Weights of a small GPT-style language model, trained from scratch on English Wikipedia.
Size: 8 layers, width 512, 8 heads of 64, MLP 1344 SwiGLU, vocabulary 8432, 33.6M parameters.
Training: a variant of Muon for these matrices, 9726 steps.
Each number is 128 + 24 x the weight over its row's rms, rounded and kept within 0 to 255. Layers, rows and columns count from 0. Numbers have three digits each. The size before them is the row's rms in percent of the matrix's.

# layer 3 MLP up, 1344x512, rms 0.0665, rows 892-1000, columns 128-255
097:179104116074142116080165163110085123128140111135182128137146157083101111120167134178151142086089122110159132115121084112149148150164123161115145126125125143128105119161150138178101081121114120091136148116129098166126116104129121164135089107139086085131123114120113139140134137165151122155128151156075134100137110111109145127126114181130131100110127154146117120146149133145146093126151
097:116101135117146139098152100091116123129112146129094129153114156178130109161167124088137111148131112107160140126133163127114131142144114171087118103147134107116137125138080165113111131139125134153164110120092094123153131077116140092150126120143149138113139139150106085147113143144112112148129135112127111081134087148149148157156174131132084096175101102119138095121101144144110109115114
095:135129157134129108091111165110126141136133074097160157122086156098065165128117116085116145106154132133097135104114136112151143120109092134115163130113126112121109126130146115094098163153171140109122133118151144100133164089134146116130134137106110147147167145149116121124151129143127111159115122157091142123151152141141136129104112121139113117129153136105088107097119093140151141158129
098:116139114084129116150154183075142157150105117107095132154143112107132117131157153142115101145147143163115092084108110128158110157136101099120113146121142124160178121114135143175131147146160108131117126142117107108135142138172124129107121117137149110128143130150099096093113147158137141138138125091125121153126079194110139081136133143111157194157117077139145154148154126106093135131114
105:153116114139135126121146139097133168127105106131114130119105116136127121156127100119128113078144128085117107126187124115138115088126108110138148138150152117157124120141084131152159110159080100116095117152155116136096158084115090102172097173160153106112139128138102092089083104092146109105110134214117152129128111136102116109105148168154148145155139124134136125103150138109114084130177
099:164167109111144123137105137157106151114133135108149175110091136121133091154136133127131134108095121142123126151104087146117128071129135136139139145145127197097119174119152124097133147116094135103108176080158130130145141148093124091096115098141136145145137141117115132125128191082136142144095141128124087113127139122124080136121120084155097131163134111154122081089144150077152122144113
093:096089146190129125127142153109118134151105143171139143121182096150101152136150146089142107132154104068113114141147123097112147091113122148109115113096120168145114119122135108104138116123115136113149152158142105140133147174138148132129092077113151151168130161153139124124123134104124143138146154168128125096174121173091195100132114138095141144125131175136116081177102107153152101112087
105:085148098153135133145138112162154123146124124130160143119149108168106132101072105127111171125086101142112109113174177094111105157099138116100099127124146140089111143136133109151097124113101156104143113112116125145160092118126131111120126126132133128116149098130150107100095065128131180124152107129101140063111126139097141201085148124157093084119118122074091103161109158166153161098141
096:094135104147165146113142100129143126120130134115135137159164108127098156108146139108148160109148114147142096137131161131102122138102099123135126124161098133146143126101125114138135111123158121078153102144149142165183126119126135143127167157109148111112097140104143124141127094148135145123154120097136108117119121111116159120129134155121142107119130067147111135100081189138095112121137
099:134130123149131109100177134119127094119157143126124132131130109137133094115145116127148144119129109129136131123157144142127120104108171118178135186146124114139088117085092143119127079137144143116108119086129126124120149161110119159151128076150129131167162120121123124132126177119174124119121162149146112092108088152118121122146121134135084120091132124162077071121115155123136096127103
105:130156136117149144072086141101175094173115146122110157145150110149117132151092116144103119120113126117138133161147116164120133128130131144140091152155111120121218084126147147131170142121082128113091115157122129151141152128111150125127148125135149090151135138146109139154100107112088134121132128167119167098137161120168104103171143160164178151126101139104139108101106148155111148113176
090:136151125106135117109145142150095171192125120116162103127099140126128150102182119127139170142132122137111153147115166149139129105110135112146138085131118131104156141182138127138152150113111159091133111158135094149135177159120151126147165104089148128162133136133083126153099139115138123109133093083109127147185105114118101163096113124124103135127137104167155148117135109109102140121125
098:136121115100109161167136090158142141132118151149092130098126140142087141120149149140106190171135154128142118101076123127078118151097113099178130142181150095146114144117082189105149149106121116103125110134074132123126139126140122165131146108149123139121102128168100116121092118140167155103118116138188141091203137132109131128114149097135151141129114164137126144119115123124111129131072
107:122150163120107114112153131149143098156152123159152122121118132127151148160123104139120153155123160153138147139132153153171088124167155114087131129166118105106137100090101114106140107104139118110109097111134125132135155132131140101134144154115173114132140122125108131130139135124101078138104180122112099154138094180090117145148141161141115126137129149126082121141191131116119143145118
099:168105142095116137121123114105120128118116130142121128124096168167113138120124149147099156104125134106083130125102105155167135138110123124176084100133168115099130107124152104143118103123075123123132127100127133161128145148139146152103130133080081158104128113109113132126107130115097156128111114120121157106140125105119119141139144103125142058118117080162097139122158128142120118127096
097:140175136131117111156118120103110127100116130124096063117164156129119107097101115155135132121143102161148151123149115128164132086118160091123157155073144122113106130154103113150148099149136187095130139120112165162109117135147105146102123119168135151141132147116143120104171121125143116122144164127109126100136091094087091095152169124124113133161104133144099161100118121114138152128141
100:109083093134170128103091146098154127127114163131173134142155122129129133148078139092119136120111127126074111124163136118136136135122110110139122117108102117166131155123150155118122106099086114104137089117137116111143087147103157128151161164150090119095114128185098148109154047114133147103125111108136100111140160063077101079144122172148119115082125083184114129118138116138107139152135
113:148108101156082152117123143102164084161112116119124089151105099165105107135154107095104106095121145100138157084122109106146151088124115138099166116138144123080112153142124129161132180112137083129065116137106111134140107080142124124120094115174149129149124117160124134152105098103142068142164157134131108138118135082129122125117082130099105172109135152171122140127101144121147111154111
094:141158143143067115095169146078134142145139163159126147096113087145113122117126126113118086118128133134145113077124133154111134093102139142088103172152077089133153137138075129105140119151146135122124122119125138122143119058167120129122105102161081138150115114131166132149146161156136103153105122123168188132133115138129144097174179110161121190108166148090115153137144119099165148140140
102:155137110101157085086110090123140122175094127106128091136150148168155094172112090133147147102141104117170073134105132100120171103129088120144118131156112113101121131105130145142110129114094176128114149123097136142143114127141115089083072120143097143124144090100126093118187129143154115114136133145115149081146116136121126082118100121086118126106116101174098101110143138133156098169127
099:137155146117133138134115130133131143109133098100100106115122166167158173118113102164133169098155119143128123107139100124140101182120124164118122183120054105121146109134131121171104205111097174164096148134127124107106103115160147088094175141129126097089096122146111101135119123133132130112155120090137114157122098140149116137095153105124136136118081093136149129089120163148116127115152
096:118135153121077132139125127116160162158118083125129116102139103099111135151112090141146177131122093119086105069165142135078114114148127135124106101140124139121113125129131101113120144144130100157116124154128130130094147132111138180138113074143157144129112119142121106133104142123137135131123095162153144112133088103110131098120109112127117109164150130127128112155152107138087107142131
098:098138150161111124146165148159110173187137150142117087150164169149104100129115179105104113161106136157158106106128162155153129122147142128122147127131107139164106087120114094117121102135076121089126116135089159105166125095158083151144118114123141122128156122164097100134149103108126121165125078145096141158080109125134117177141110136124105109168115122157132121139116136158122119140150
096:139108149179181124079173119105078117151135169109169121172119111102102151123122111121153140148089089118114141142141131162133127137099111105171182127122137147149134110096154115156131169107100097116129126124164149139129117132138136145131153163103129124153149152127149165115098106161114119103146140110123124098144158124122137126116125127119115121145080109110145123172135160071108140131113
108:166131146085167107105126118131144136132107125099149130173157102129116076113154115078117099137141111138148171133096146154151099143146134152150138113145119140124153130099185124125135140129122120156093137086121101144132124126144123126117122142150111145129130125084171134127128115145087063145106130113148164158157145130114066117105095119122097170133125170115097082171142132151150161125103
097:144091127182107145096137133113143154147129117133119095142196167124157088115150153116098137116133145133144104148120145132133128117148153126134118148111131099128130158117109159121150113215110119123125111115140111095107121162192153116157114165153118116150175115138156155094138113064129137065141187141127084123086121129097110148148141156164148141147129139139160109094164091098152085131137
095:146149089150129167168147136099123119132166177132116131121085147113105125162133122147143116124135095128122138107163155099131152150130133087114149145110169125115092147174120163095126105109141109179130115118156075127088122144114147127106143119138158118114104129126146122093111114119080148138112133157157119124141146116087116154116161118140145125168126148153125103175118148111123130142144
087:145140143147106111129101117145143119132160157151138149142137093105134150135165128111099116045156102132068138140151121096093108138127134125112127124163125144115150134097131105126155146134100096091126122134120150121115163132134114127162194127126157143132128104110150143127109160145116153130145077093093152150133139097110110097125130140140178119130117178179132101094100112110129180126102
096:180126123154094128116109146142044090142113098117101107127078137127126122161116149156095141112092107187119129153101136137132148117092136093121102109146133161118153155159131078154116125131154110144129126132182146163124147138166062121110170098112101121140115139178120125145067124145137162096094086080132102139088081162116127142088143095145129116113122110094098147119132124130134115100192
112:136118083203137099126126147119128065130125098128152120127144123103173120136125086139099112146148091151100176119111152118092104103111122139144150125105106134119131127099174125132126145146138153125114110151092117053096174094115079159077145095124140092137130109113127118141152110123094138099135152113088171128126130138120087082136125107119161149113149153100119119126128097132136136144126
096:153070101133188120150145129108165102109131143128116113109144151153128149192157107121117122115076117151138097143163164122080080146149069138128096122127176182101104178118139080112123169131132114092142140100149096128161120090138122108115141102139121147129119120149146134166107156132081178116093102136188119137110122123132096141117100127078152112125135163150170114083124148158128099120099
098:121168159134094142129105144142102130127126122106134131127077156091122112176150118097120096122110120098159122081115171148156148101118182126045153145134121137110117149104111110154146098133145110138068129124181138117100087094116097146148138133165158119131112129131115086118122152099101075076148125139123152135133127156103157141135132096106170140127103130101181141166157129102114148130134
099:172140096134130113135127151132112068169150134165160135148139111153164112112116130111195127135104131125142111154092089131108159165159083108072098099127075163110122071162147084132131158113142103115117092125146144110163131112115159148166125097175085145112145153118088108123125140142140121108156161131077116089148090106136126095102168149121111099120147118167114118169103133118156139084098
109:126100129131129129114096105149118134119123152140103106138137174117143120113106156118172144098112143113137101144101140082140118157127149144155113131122144120130143139105140130125086152158172148137134133127140144091129188102149159104109141070107066124124163106131090162103136133140162114166161126135084148072103117134145118180141130151121147136101143138084166117110134110121111084065172
097:153115116156096135157108135109139140112109134183113115101119132138148118157122091116106103146107099164124111156111116128130146122115135137116121151137090152130130126121128085160114098138172129123108176140082121127151110139176113129137140089131099102148113101144117106136118148101086090095134118089149161142130141115148129119150120078121167134122109094102099143137159123158123131132153
101:134113102157138143143091113091134096130102151152124134110088152169115138154157104143106172167123133147145100137119123091169125137117099151119109126152152121099129182101150186104177103109138124130098107150112104124173143108126146082080125145122152157099117140120165103116119123145162123138105092129075141146100136146113153143156123115166151138128111122144166171140124101094141096124111
098:114135119132131125149118121139110133149128146128128101120150168113125129114096153099111140131120101122156105091106105115119152125130125114135141112130118137107120131146122114123146167111196136179097151124125132151084132121151127129116137146107131115123107162096149089125110145150121137120152118173127142129175128158139108147131155164121168107142136090112187107118156149122106098105198
100:153138140126144154139129138168133149151119145149138168153142143114128140088117150129160129117156122133115096136133155155140159142103117155150136100127105078082126159150177104128135141142050075112149152164138120140159180119137080155140095147105131097111130123054140125099140126111113137136091091101103164108152133136086112135142145099092127132156127097127157114130116148123118108102170
096:139143162141151151145126163151116123142115130153128146127121116171154138102140099144103084128117125139110123092114121189133111166098181117132127122136203169134092166130120142129129129121106124152083114134131153163145096185117135136142074127103150154101135134114148138158056097106103140136112159142147085140116090126117182119104150117135150152117124085056115118134142140134103119092129
091:146147103168123088146176078143129094163140154152088177080109154149107133108121111124143129167116101107146105139107116111119143143115142132119133149121158109141145142114136151139127084104108149117134160114139074113079131139089103073131126159110101134124102125137134135119125087153138125128121177154115125120139137129075123148093152163100113137163162167118126098111164153202153116127128
097:103123076131126123131092138135148141167148120166175118131157107137135142157171148138160118095139097083122100150090118111147098102105142113064097135099142104106166143091144153135126111141146142129161146147132149130122143130157154114159163081153145149134124133104135144135101185103153175144140083119158157113150129145185147129136131164136117140153132144121108136110152098115137137130130
111:107097126143133176120139120086127120107113176104104136159139119138123119138120138110097162117164128141149168136154171104119141149117100166117126169120086136114133111105100131076112093131168161123145183106126153126110139138115160134100124126120109117167105140154152129143159138127141087144112196152115138086112147144119119118073116136144134154117134095077108135141138111086100191134141
093:083113153102174091177143124139141145137111106100114108144130129127141150114118184128144105125102143112141128125120087133128112139132123140113103171133092129134104137142110133138115120125151160140156139142125117090109070105136119137142154099143096133135135143135103102115148091127153137145106109123126125102088118117122159117127136170154141134163174151066080115086107138163052148172140
105:164086145169123096115150121110128116188083137116082146103117140117119135155126124148114153165131128119127129104142133103131122121093166139141135128110119128127144144084129163142155102146114129101131111131180155141106109076114121110148140112132118095125147136116137095114150146105152115104076115137129061132126125167103167107119130059118138157157129130120100120172125084120129109135094
099:099156161169126130149099096128159138115157130109144112118143151118105139125157159186111124111147120143105092146116115114127134110116111129158194149141113157148120125121117131164127121110138189125071097146161116144155147126097125124175112133122113121091116134098128132096096141097140104143171112162087097115096165138150166143141080122123125076090171118118126109124125114166120112092149
103:139124140110136075148164144108105118103169114093116129101151142118088109157143137136125122154162143161151130113115094146118114119102102086085046110115119122085147104158103144148099119119080124118144104135106144128079104148118128130139142151107116143114121160112152142110160116093119148135145171129124159127134136152161140097122129134121104120132156165130129106130122108133108148129096
102:177129098108136144116086085101140136137122112132121136153117150110152129125122103115113115128126152089126150148119172120121079119082124113107119137177134178150141091117128084106124161108099105142121123111143105153117123092113140105143114143137158130116108118133089164107119156130092084116120098066130140122104117153160109087110121143134122104144094172076123152116103078105165109096132
112:156106118125113112128135142156129174127131121105122125150126110116140101140078148101106147122157165131171123064102168108118132146132113172132100122134126067132136123157116097106102118126100118104127103154157142150118117183166064140139122127116104135148147111143150165146128093139146124119147135102114102178117151139108095161102079120093098128129091114131157157090144139054134118128092
101:087108165153156104109119127101136158125135131100119135110131105122123117138152145118076132139169145113114109103134113138130173137107157130145157146106123134121110116156126087118126177099115113110149136082125124135135110104136135093104191179125174158099075138087134089121124151097098115145133138119144127129084121092131142142206134115137107142100138142142092127119167089100118133165124
104:123126168124151122117093151124130103171101127144127136158131130090152094133109120082150140130131130151146106062128132128090109124104111123118079092130123111133102106130131120076129104101107113116145152105110098146120095155123123111091143134120092099102110113118125147100085132092123097123079118139146118116123107117127056101121137159127128156108149095134115115108131124147155153107166
107:156102121146117136118136118116114144147142111136158145152139111157127147119131136164106157130118148112163154110147109170140101092177117154159127111134129126108131151136129130135145113141139150125112115159100108126125130123121140071147111145150127123112124154171149142133162100123093128096168139167105088125122095143119088115109130130146100123133166118159151123064097138136092099107164
101:162124123145138124136115088121100146108103126123095126124108130116118110126105173060087186101140105147126146099135138101158143089172113136193111141133176066118101137117133126074085143099093136111124139180134098052124161140151137108153134082108118115134106098129107130082151114107156139175151103160122087132087108146069143108087148106109152120157123135122144133121135120169121122135139
103:138143139106102157175114127131148133190124095153151110105096082137141128116131157103125116169092132136124127146117152120121120140093134137161136136084164155171142153116135114092153148099111124150094128161131124140090161091120111119138127168133164110103117079136144148121155124116121072100090072113134165141132133126101107114131134123146107109120131078115111151084150137091087119091115
104:128139133165133111142120123148065110126120115085131145118131088140108136077082100170172104077149109124095097149148126065116120057072103118156134137121085133126062090137125103141126112166126137130092127160160155123107121160124109128126156119119136122126115135147122124153141157112090109157088131140152102136074143183113135100165156074126079151126096133164126120136121114134128151139140
098:115130119152121135139097098149124135152155104158156121168128157102156100114137119126165122139123140122115122142098117106096135137163101154155144136109134097119154113146155119151087120175137104123156115146132165105155174153121080120108131143156135091141137124150139115095153133131099129120144130068102137140144139118157176132122131126164116156155141143170163090132094091130191093143122
092:141144158094119170176138163166161124135120118085153079146146138172178091114141176082094134132128112161124135135122101160147100167122086136124080142110096132119120104150175112143141140122105112106080156148122161127133108085121142094145149136112120122120085131085125157149119136142151152105126136177121135149107110106104159130141136119154144133149138145146152139128109103151139141120120
099:113140117122128157122098133127125131145137143108115106141178190121170174102130112150132134088153129126159113167155115158144125126151153133092119122120133099144126128133143085145094131179147158123117128173116149132120075111104136127127133122126116164138142123109119112108124140147164162140169115146129160131118105178144156138130138162116107154108159151126144118143090121093163176115132
094:065156158143140151148091125140143141167118156108178105080185172092105134147122129119162116128166141133106136137139082109119123113122150109117085150128099114136141123131101150130107150133144131105173128104175151129137117097103150127160160156117111126138121113121074100144147120101191124134133139151104184146072141123143149114146167137137160162150134150138116106143139134163124160126113
099:083146137130139147100073115133099081134112111125131078143126106178143103118118126120119118138127080126093067091142132153115138177071136112123143111142140150101127086098137105136079183089138125126146146106151171123106140105128126115139128140133148087149107124122080189112145101121154141106104116118130136174167089105116154117095125141126091121142124143158133131135170106144108096153086
099:124124067138154141153130126094108093124126157132127127152117121160137084185164097108101140154131138130147161119146121148130122128122139123140143141133091128136079126143114174118101148133111144184151131129153133162130104121118144120133150132132110077104107078139141117136144137142072147098109123133088148140151161106119136127092105151141096090159161147148143114077141114122185183094151
089:148144089117163115068117134146147119152149110101112130099193122134132103148123127085123148121104087131130141123130141112140182104122176081129157195102144179178101149127163163189088090131115148110137109128109114158143077143098126136113074110110134145089113141112097184115184074132113079123144116118136123157140113133129092110162126113141131162137103111146153123176137107133115154143144
102:142100150131153161097114155110134095143126172110092153153140108095134125137142119151116097136128202154109117159122128130110137173136131157136134143132160124122128143097089147157154122159130112112136139086091112103141089124123173124090121118122105152135164126152127137105123133123143127088142101168124147073083130111117147170151093076142108139095163148154103100133133116138145136106148
104:136149101114118047113100121132133141115146140126109074110102100161111117152140138131137123145184139156123165140102144131123141141138129153134088145137132139135123139100089134152119080134123174125108121148119097123091119130144098137088099151135117095169112105139068124149096122106114117141135138130109134184126129119158132109152146146091102162089123109152109141108126139126084092113111
099:155130135110122124157093134111132083103147099138146132104094166108142146116149126112146119112106103134147120143120100118141111107143154125094139157111148148127118127124150149163119131123132129116117155136143075106126108114122153137092131139128127177136084127082120133137094161129195139076175102134105110154146101137116129101096123115136178134126145106114157113141165117139152098108134
101:155130126112115124120119132186105131151112119149182119160100135135125089080114120143101137115118122152139137099106127164095111115113118119098151162091114122122118107118112090178132134106118166120115122141122131117157119123132125099160123135117103132158083129149121073131149165098122124122139130103129163072170168131151126124107137082120104170136154124108153140148131097125125130099115
092:108137080107112105138131112130136158152101145092109124136142170141153131133090120150167126163112099124103169128125143112121148104131116102098146129134132127129126147173069076113097171126159123145115172167128107123126120142109132117135106122156113127147127103139114103093140145125122125142143123150108116121133163115172124156116113082111175121126140134125181146088154136112129140114100
101:132155138169119119131137091158123122130096062165129157114148046176155149136156121157104109132099138096125146085108178095142133132114124117123081155120113145150107105149148107131156100106130141156135138144176177102139120089120120155128114142125108124143071124093135141143135134098143140118160152112111137117119108166126124130145152137163158087172120128128146140112169087183143124144136
101:172125099093116125089130086124135117132097121151154155107107140108155140068119142151125140138153124130132137114126133141130128102114132138139088155143139112118164109120110087113171142136170128134095121125129141178086124146142157202132115119087158130130132086170138146142167131083113126112083116134110139123179128116110166067097107118141094105133148094111147118116153102140138117134154
098:142110101095162179120136130104140111129144160149100179133096173103117135086135147114093123150098161119116162123100099127141158175118131134162136108057092125115112139112147104137100154152156101115115095089127138115120139158125100135091143147120151134122138137152080127141153164139138134106120135153137144140140142157094106132159128108135137168159100063119132142115112127070154159082157
096:150154120132108144082155111134070110160111122160106126107140120125139089105096119093099151123176122120116108162107148091145122133111207112152113105147180119136102149161131107086119126148103106092131099100140116085122129142126108133126145157110137125109136062107110127119140131150114105110160158166162106092118148118130133036083121123126176121090150119146111121169124106114104100150149
093:119140149145100070110132094106115111118143126116110142113095108154157132159174113155111127149170151155123121099136156155135109205103121145150162151147098162150154131139110118122160143145104151138125127135142138083132170114138136157150157152115130115113141158113126168127136127149139112143141152127137099132095098128104068147138124170118097127119131121093057144107131075130164144111113
099:095129122099132144096093148124124128139140149083117139163112128148149112105122155142109139137103118110156171140151101159158103146145116099130130170165122121144110106176158107114113123114162154138141166136087151123141111102147144176130155103164136108172136089148095139111097143155178125155109109160126123094066150149151146110135101116107134110131118134152110134058153121113097086125126
115:171137153087126128117138129106130156139120123183118145100106112123112127115182138113136158170169140119206112097081112118151134131116113128083145168114098137160134143113094148103155097167118198131126139120191120100174132152145138092133113126126131103149120127135095161122145174141120154126133127105105104147129081111136148113136094096146146152152134154087161123106143124151160144100097
102:159110170108116116100121141132121108116177174135103135091142102075105135112089065160138141091113149122126139122136142139131134130116133163146105141112147131124094113136142110129113118148115136124091150165161141139165111155141115147107141101132116138133121131089171153096142117161122154140095167152119132129137139107167154118132129106123165084123136113147120149065124140111105116117148
105:124080165139139134137097151136120109139177162128147121151130178123118098129128111168148103148184125146106119127140118190148081130147067146106128173106138124140134143127104108100104140089074126105147147152153060149081123136085132113108123106120116102105157140152120121087071089109146080147118159118163129108153142100076126091113133115143136136126092140173137126114133142107130154173135
109:136126128083154110097108152112087150136101132069093156133136106156123162103156121143066114118114090109138114125135095173071125107128083121115112130107163114107125124175122114106113118112148138080159113114112142145153089128181166118112130096127145124152103119097137115135115123093130131103090122102172152127117119107093101147154142094112142165116157141166138123128134110146120108133168
104:153094099098154116137106116125113080127131135108118137159126119207118106128116080125158121116121113159113142111168117085083149088165087148131105129169130130089132133117090152165132117154129134148142124134117102155113119149165136110136087082123132118134132122134111101119130170112141136146121084114075128080075124133141157106163119120159108136179133080063117105125130127111092111142109
107:132141138080126125164138108146150144135157099150114152129132116120137058112156168122124109139127105127095146113124116086147159092083094123109134140146110137163121137058156152106123098097169137133126133131140134171157098117120097130127108160107163138109118112155139148115121080095134141152101177131086137140087147129180105123119129121147160131109140151111142135155140142161114126190076
106:161103135109148155165087108095097135141129136118152121116136118099123184139150140157174178129084128129136134149100180134139134134124184116138140122129134150099087126152157130145121120121151149147107099148146155117151118100118144174168137122143110127113131129106077092139120143135153113078163173118160144176155099128113110135106160143131132117109142161115106102172140112120138110145107
113:109112116093124092131135130111116136110157146128158112124135127116114121123148131147206129115139091087129137157108129116102151123115057094147115127086122143095104089142126146154091149155096114071130132169106156109110136112088137162139141143151119126106127132088133161132093101103159157136101099104095076141159129141116141120154146147126076169087120111153087120122159145108130130140109
105:135148121130118160146166154133137134137149082104111141142124163094132157123125120140139110088083105184135102118124152133170121156166123094112147130143133153132109127111138126128171110134159133183121147129127125129103118121095152116130113127121108136124129121073140116083142165116100128165156147110129080186123127127115137113100119145151125130121115110134124132093112144116113102165097
096:168148149135121113133117153118106120139134118099100168138115166175133106118152157168135083135110140139187146130118147100153142125160116086149181128136170135073130111102123116188121089139139119127134123136147160086151103092138129146153148097173151130124151126109155110099151071111138167119132121123132149130138117112102159150130130120119162092118109180110121132120136136125102135155161
110:164156140135122124162104149128162086141130123141151166121118117122107084125112127112161148090122152158118170152135121082122131148116144164074123134117148145152074151113134152147154104135142157130063143148059143160139149151113125151135089136117135147125157165107164132161107117142154119119147132139134123145153116143183123178149132095103079114149124133109123107142121143122081167171109
105:140174151119086151138098125137164109115082124128097119174128120105148090143148125102149156149110107118119134113116089137083147181151132140138108158117116134126141137144134099118092136162113093129131132129144099146154183139141082191119114176148119118115140124157130143132148138122113123097069108113100143136116119105136118128121120137118133106137111079153138120104095123128103130152136
104:134083147110153086108127107184095131128149132185111113188159149093174153120173144148082124127131132133169125135117128155136134172151123133122105136159118132096107136099130137132118144084138067142150139189124149171113127154090115112180084105111123165127112149136157158128130079133166163098115120109112099124123142127142118131116122147105133085111111129127106090116117182120144135143149
104:147127128097108094137100110113154161159146173128115148119118117154189116129124128121104112125126121139111108122118113138140136128109144130130124140095099132168145111081133132153158125111130129133057125074129109157137163180155151139138160143137136111137139136148147102144081132116126081085122093135150119126142133118096139139080150126165139116131106136114114135142113116178119115137133
096:185110114119116138162138078150154093115156145138153101124128121155123111102129100129110087101160125148169117126124142107131154113108168101153136133104111136116118110137135139135095142084105146125086164060114153173131135110124135109160138128147130116112121087117148160126121129110128124141127167158097121119103151101131146138137117117112132148093133112148153138112155167164124088140143
098:115128124134086114160107107121121104159167154125094122107114104138137141129132141109137145111148099117107104105153127102182136102173145093141141140101120124102122158119106094114125146136118153098087111144096127150161118123119087087155113141121088096148127126121174124102149151134114178169115098132139107138175092119113117136089113125112181132131162093142125129126132149128102140156116
090:139127113148136109135103113113126130152135128169173083123140135119141106134137126134127163155144150082162117167105111115156110123132128147114176100121129108183157135099093145143107115089104149122141119119124114126151121090105161112115093139169099114086149111145135125134132106107141115094119151119091154145117066082146129105118152101169139127107115122107142123166123117108154076104162
096:110147140138138071090132106125118146122147095181115155101098145092134129125116126177120088137110113123119104143120104105096121146116150137128146137131125104210125159098105115108136136140140116189105150117104102110113106132112131137137109147096186176104151123080145142147117120082146071122138130143127113154131136109142124132126128122118147180090142127186140160098101126086143121161120
100:094129096153153140133123139131137107093168170135161139171147148096149106122128137119138110147150174116094104123117147156129139132170145112147113111093123106138145109114105112112154101111117103079160151160134119137157093150135144115155184114131153103169171117147127136117146116120089123147101148098131116141125162121099104100131108168127203121106075108143115143112086113111133082130107
095:153149104147100164163134141116136159139100125121082143130134176146140108117117091109089142093135102125121196137126144119090114158138149111148153150186140121107147141046122130105106118115134104134131171168101104098134097149146120166109144104094134144106124143131122102131101115134109113140105125111094134111094144138107152085145120148141126108165124128148134107133132136134113157115171
104:149150104156121164132091119113087138134078141130126129099134148112103102131153105105188100129130126115120117134162138167134090141108116145118148116128127099136143150132112127155115169138115145121126102125099090124126121170107127127086123158150141125138150120113134115152127087167105113137186058087123093114120098125186103110116099159109122129110088111097096120097113147101137150121138
100:122103079101120088143121133105127125123145133104119072106125074140101146078113160132172139129150147153095106143130134136131065132144175163146088157163124083132157147127118145145140111135119139141138107137134100166172105129134164129068125144096144102138139137152113139094132158167166132120115125176126070148139137094095154152121176140136100106103154131104190081117151119130172165165113
104:128148123152111141126143163140086127119146116130117143121171097115178147107119100117098136173142129098114151078082136137122156129143081109141119135152135134115117105170176108172137123131105131115104129078147105119126112100093117103135139086115144148121108113128137119118125153066132137202139151106133133122069146157096123117137132143084130136113104128154166124132156114162109158131149
102:117131146126092134155112118101113102111122125110119150144150122142145148094129144126123147118151123148161114169168162122104094131097174141093133116147069093145120130115154086141143095094131145108109139121147151148149126118112093102097131103115113113130170091139126144153122132086126143134153118133092149128116145163112102135078107102160108135108150107122121125121130123091122099122110
105:123151141114105111130148164135142111124142166125121119134150132127128092122111123108124108121099156121139144116106125156154129163139148170149131123091128090135084178138106088125106128135132115131156169095098148108112115133106170135168145093084121130153163150146132155110142156117115161086104102097138108110168131144126135127141166168120142108147152117090129115111158071134130120139128
109:140129107080171148168105144124125140091116079108101170105134166144103136101114153125096111115146116133106143102110144164126139118143139113106108120097154123137155159160104076132156108105181161138118133156150116160168125102152109155090105091126092101107130112131145161100120155092127127138105132158184132114116130118124101134116130165122133126127130143110157148171139108120134182100114
095:167154130104103116114148189115136113137138131098103146130145132146129109096098082138098129121109114126130104167123155118121138133116141111145165146077131130109134148127098179075142086153123116135133150163154107084131147122159145122151116108138098116167131160153099127120117094158143145149086129104094120163128099092127136124113125107127135150141143186088153148128102116177144125154108
100:119135145145166127153149124151127119149098093164111151164183158137128098151156148134144131118122144111097117157084148157152157139138137118085150123150112104114116137120154115125105129134142149135126165093167106119157076125146156114157166112124130125205141123128138132125105160142112168075161131117166166122109133166103123129139169150105100152121124068044170172133153153115114129157153
100:133104142120161159168097141110088125124114089153097104098142160149101116148124116167142116118130164112152146151164151101145127107172129095151096144109166097099112079144156097129158112178121200138132164086109137124135110088189136144122145161125103130134112100143118143101132131157128139127095144166169137136132160160087106111135147108125103124118125114124117121089129145082123143126111
107:138089158108153177139145136126137117107101121154138122138144113158074125146126097147109112087113127115122167106124125113140115144108120165139132140141104119107088081109112105184125136128103145120161105121133141123118164150129127099175126136124160099176118152130120093137070113135144143136192137131118110141112109098077142152113125120108148083143091142101130133136131147133146117143119
106:130158081140114121151169128162133122164126091126089099149105113136100099163125119142141128088155113154124120115138190095121137120089109119116130115167110125159149127105092136143067139132107142140128175136104103132131154121098107122096124161100087155123150125084108148168076105103142130086096122115146081132143110116103165131143086125156154071150153090099116113122119117089100118082164
092:121138155124131111143142138142143062118108099137101126130131140129117106146150117100113114135133165120097096126143135175116146105129115091151158112123140107117125146146145190152172111084123111132115119112130114140138125132100168168158127152150129142110139173115121114165121114103142111120148174125114113127089142150139110133139158124151112093105098103145116131109156108149132163150141
093:108117114140114168137115103114126087146178085127129139160108104113101132108091093115094099144129123117154088115137121147142134126137129162166132150139151126113110136113119155140155137128142126116117137143101124173136146132149120128164135144123121144129154129142093112110124118120113142126101100115152108147116142144175099116109082152116096169124100127130125138119118153140107101118120
105:135125117156100099150131115140147091071154152140146140142104150141160145168161122145140131108100101144089098112098129126113086159096097113147158131105127134147111178133110166156113151147155104098165145085125159155129121157099083123132148125112165173128160118140139083175151123145123151100109145121106105107135123111197150146140171161140105149173153152109155124102109173129141136141115
097:165126124111134143105082097091101150124095130170145130107160099126164109119114109128183121116128155183152106122116160109113135122137141130105122156119149098084150103131158096122104149147150110164151185177141177142122148108143114139126140098159144130150098094144107150128123150121135112135083178134125162123117047137133153115130112085100117150172125125140162119126077138114139113124111
098:117083080118110108130119101140093092144129184120107157096084161135139195140083140092111172106129108143154114098139136112132143171101119098128184156142099114112083117121136159126070187108127107107109162117128103155092102146122124123164121140123134130136172107106154125140114147139146131159150147125105113090124105123114087120145146095173130160137144143138128121111138126139108102124135
106:128129148127141143138092164121128108100141125128155109138100115118159117076137162142157125076111133121110109115112151084112116134118113144123126118095170164142104100122087141104123076111175125110106094138096121130136142100101131171105141128099128166177162137151140160116099137122122116180147122191109105119116172157119133159109085113148108100111114163124151076119112096164150130122111